Part of a small language model's weights.
Size: 22 layers, width 256, MLP 704 SwiGLU, vocabulary 512.
Architecture: RMSNorm before each block, rotary positions, tied embeddings, local attention windows, an embedding shortcut.
Training: a variant of Adam for these matrices, 925M tokens.
Each number is 128 + 24 x the weight over its row's rms, rounded and kept within 0 to 255. Layers, rows and columns count from 0. Numbers have three digits each. The size before them is the row's rms in percent of the matrix's.

# layer 9 MLP down, 256x704, rms 0.086, rows 0-31, columns 264-351
098:174152105125126147124157093128111103133101159141161131165073146132134134113142151111075172118166166120159163100148155117085123105106134098158109116096104162113146069126128146106106148091154122128127178144154153137123113174094136142111088113118137152143133103130145
095:111103113161080113112099137134114134108144161117156136121138132116133124099111161078115132140121187131103134124109139102119129118166097136103113116167098088150110119097097126155104097075165142119101187134112122096135134117160132133131150118130172088128093161133122
096:136160172096116122159170136116131130107141170118134160098135148072139148137135102123113129114160110162128163126097139100137173122144148106121152138148136177124135132142137167105154125118155100110121136116137103114129150093106130116127129125112099133128125116118096
106:102120105128152120106109116131144124170135139149114127131143149151127107201148133101133133122132089128091114143125110148184127103113150137155169101170143119103145149144131104177145172138142124102135124081125073119142122130136127137135151135184129083087130113169095
102:173133133116115153132148164124083141114158100126121160121127123101130150137139186136126138072169133094135123129117113141108130106111100116144096139120113144117177142113141100152159156136101127143128153170158130113116111123094095175157089129127115114143095149177145
094:114146141127135103117100117100146133111148108126199128149100112125118151112135118123162136127145140118136149159110170147125139152085088121155109124127112143129111130148122102129162126130095145113138150138136112111130116090132121154082157157155148117124128116098165
100:163123154065125073106106195164106203083115138125126181117097140189178122116129117148103165123145129139106117137090156139135121122115119131158128132177165195152110101146147136101156126100110113111168141160126157140115151172175129122196149142110134116142094055101096
101:151135131127137179131140097148169077117075164148108128128160096112102116152139084146146161132133107144107154131124134090131124137094120129114136132179125122160131129126119148116139126147143156129115132125123114113087117109160081148107101110095088086160119103114135
105:149143128152130112124138135134096113140131099127104140135159145100145160146135130104100130154137119096144150104134127133124140151110088152107146126177100087125151145136143150111139167173145152121121126159130134136163143135096150112078136096148123083141138100137117
098:106091167128112128114117127180148133130132120158103088125158169143118129186120134141122149134096106104114084139130122107103172117170150152157134110129164106103139140134157145161094127100175148131127118089094133116142131133072144175134178140149149125149114133136112
102:098104123170111148096098124125124125178180126110104116142119083102124131150151126165122114089130121080126141118128116106170131131150117091128150083113180108086155138145095151120106108132125092092143095107118139088146139088128130087121140153166143141153140113131118
097:160150169129133166146134093128161137073147145141113163161139127134106147146076104139176105136126100119094135132143097141128094091128115140103152136147154148126122130135106089085119088116103130114145113126074106146156127116129112144125152109132130125087146163140090
104:164104110182157148171091101124149155161110087134149104091133092165129134068067107125119116142117147130137093149141130168149112129110095094135129171116146127096160092111090144127122126142155130109096129129120119102209115116133110117108161104159144138151134187115101
100:134155144144166100075103145179124125094102115117139124169102098091148119125112146192130123121073102113141134101112108110117142155118152153139194151112106127101107102145079123164181131140150111165100144108138105164162086124113087127113135135149118122146114111133140
093:087123089144133119120183144128130145127112158123138095148128178104104137110129131176148149100122146150087144089091120123121144125121096171131136137105099099151174122137099101164139098130176129164090131142145086106163104139149126129092113088089120117127162122189076
097:123137088142121141139145141153099138129119137138130156167115154119104145134138125143179091157142080151143131137133153132106146117147088127086152111141125129127145108140102118148120085113146087114109149137136101115159117117142136100107108124163154109122145137151116
098:086133145121112133152094138156132146099141111119080097111110066128104109141095142155118146106140127158079153157085136100093081096104127107123147107105133139134186155143113115090105128133119137136127172136146120116128105138129100124150113161135140151138124123136079
102:129131129154126157169106136175128129130108131096087128124150146129138122141131132141104125132126120108138162138083087090125147129122153162128134103110138093148096086129112142125107142150148129161163110146156159108106133135137133133111092063125112132129128119174126
099:108097109086143151100131139095126139115123120149195111151142145068118096096134206137125104109096121124167127157166168137134167132113161117134115106134124122145149141112119163133112131121147170094136133157125142090115141100148152153100147109130150117102124132125157
102:145144131135149120101149124135155115108122107154128142104145116185114112106176156156120156140124093091128134147148115138106096104165145082140148116084123109098136148144135115110151120119106109154187096092152103097164110160135128195099091142143108141129124100136153
102:136177164120122113153125132154120092116140126086129113124126118121139146146162118143104096133112133158165114114134118113122140131150147157161123151187118129103112148113145154122110106187081119133105115159113108163078122154126101141138152140108129116173139133158124
097:127117115126110162125116136095151119127149105134133154091142103129139092118142123127164113125104137102133109113089075117140166129133110174148173119094113108091126130147131160133128094100108167102123105091118168149157147122133141129144168100130099140107143108147164
098:141183139094130112089091111176135129125126127115160139168122126117110157113172165138126126102112124112124152153104161119118143182163106118109184113142076152095120123129141129171153150145110105139167145111126124130151133139136139113111118107127118138105134134128112
176:140144140129089103172142111140149170151145101127108127111121084143154134150134117121116136107113111101124153125104149137119149153118168127084127154121173114128144089148137100141098165100141123144135123132139156105141117136127157137149162149133113154126115175128106
092:175158101131126141114128103139103139125165146128126139143100130124136122151196082078138116105156148111185127094096132101137126125118131125159094134143136124117156161149123131137115105099098147150179135136132135118103077148159127104156173136118094121161166153148138
101:112114147127109130123133097125135105157126125133144102121164145131132130143155103199131113103120119075140088148114144113124122118124168167171135131106146139135076150192113100147112106135096139123169151108159130150158081135091114084119185128139153123118154122132183
100:113145118137147148158153140122127065172133112163134098133122171111105173130145184104156115122102107155123118150169146122130153145121086103077105123136118122130094090104130089129113153086124154151129133100140131124100141094136126135137151127095126130060105108084071
100:152148135127136144094114144116113113098102115157092178080151120150149179126129071164148110138121134121139139147097107085122091070131141087112157125155093149151134146111144105111153098107167113137137118102108137103128092147118121093144119151140091131079089166061149
103:157180109146137124166082158132136126100112092123099121122117099176126128092171109136105155088128110134128161146113149103130085116112143142146113138170109111068101147147094136070119134133118158111131111103157142145091146119077128140123139117121083136141102131133097
097:088153131114110069150131128156110125130135128118117112112134157182127145069169145113126095123137142121069092101105134125122116144187132151135150160146143171121101117106117125141166143121139129139093134121094128120167126122117112182106105149149102146137144116119119
097:082115086144177171124091120153142116128110191139140112108117146147114104075157099158144125143117139169113165122120127147101094108127130088127099107141119118098150100111142150147121132133124110158143146112124083126135120095178101099111121118158155099149122139140153
100:090122116124136112107177129124105151132134132167085104159139133146120132146106156143146139159125104133105071107144128103137141100114145119115094156096111130130105158157132139083097090121125142106134125100070124158127116138124136133134137101100131141143130103093139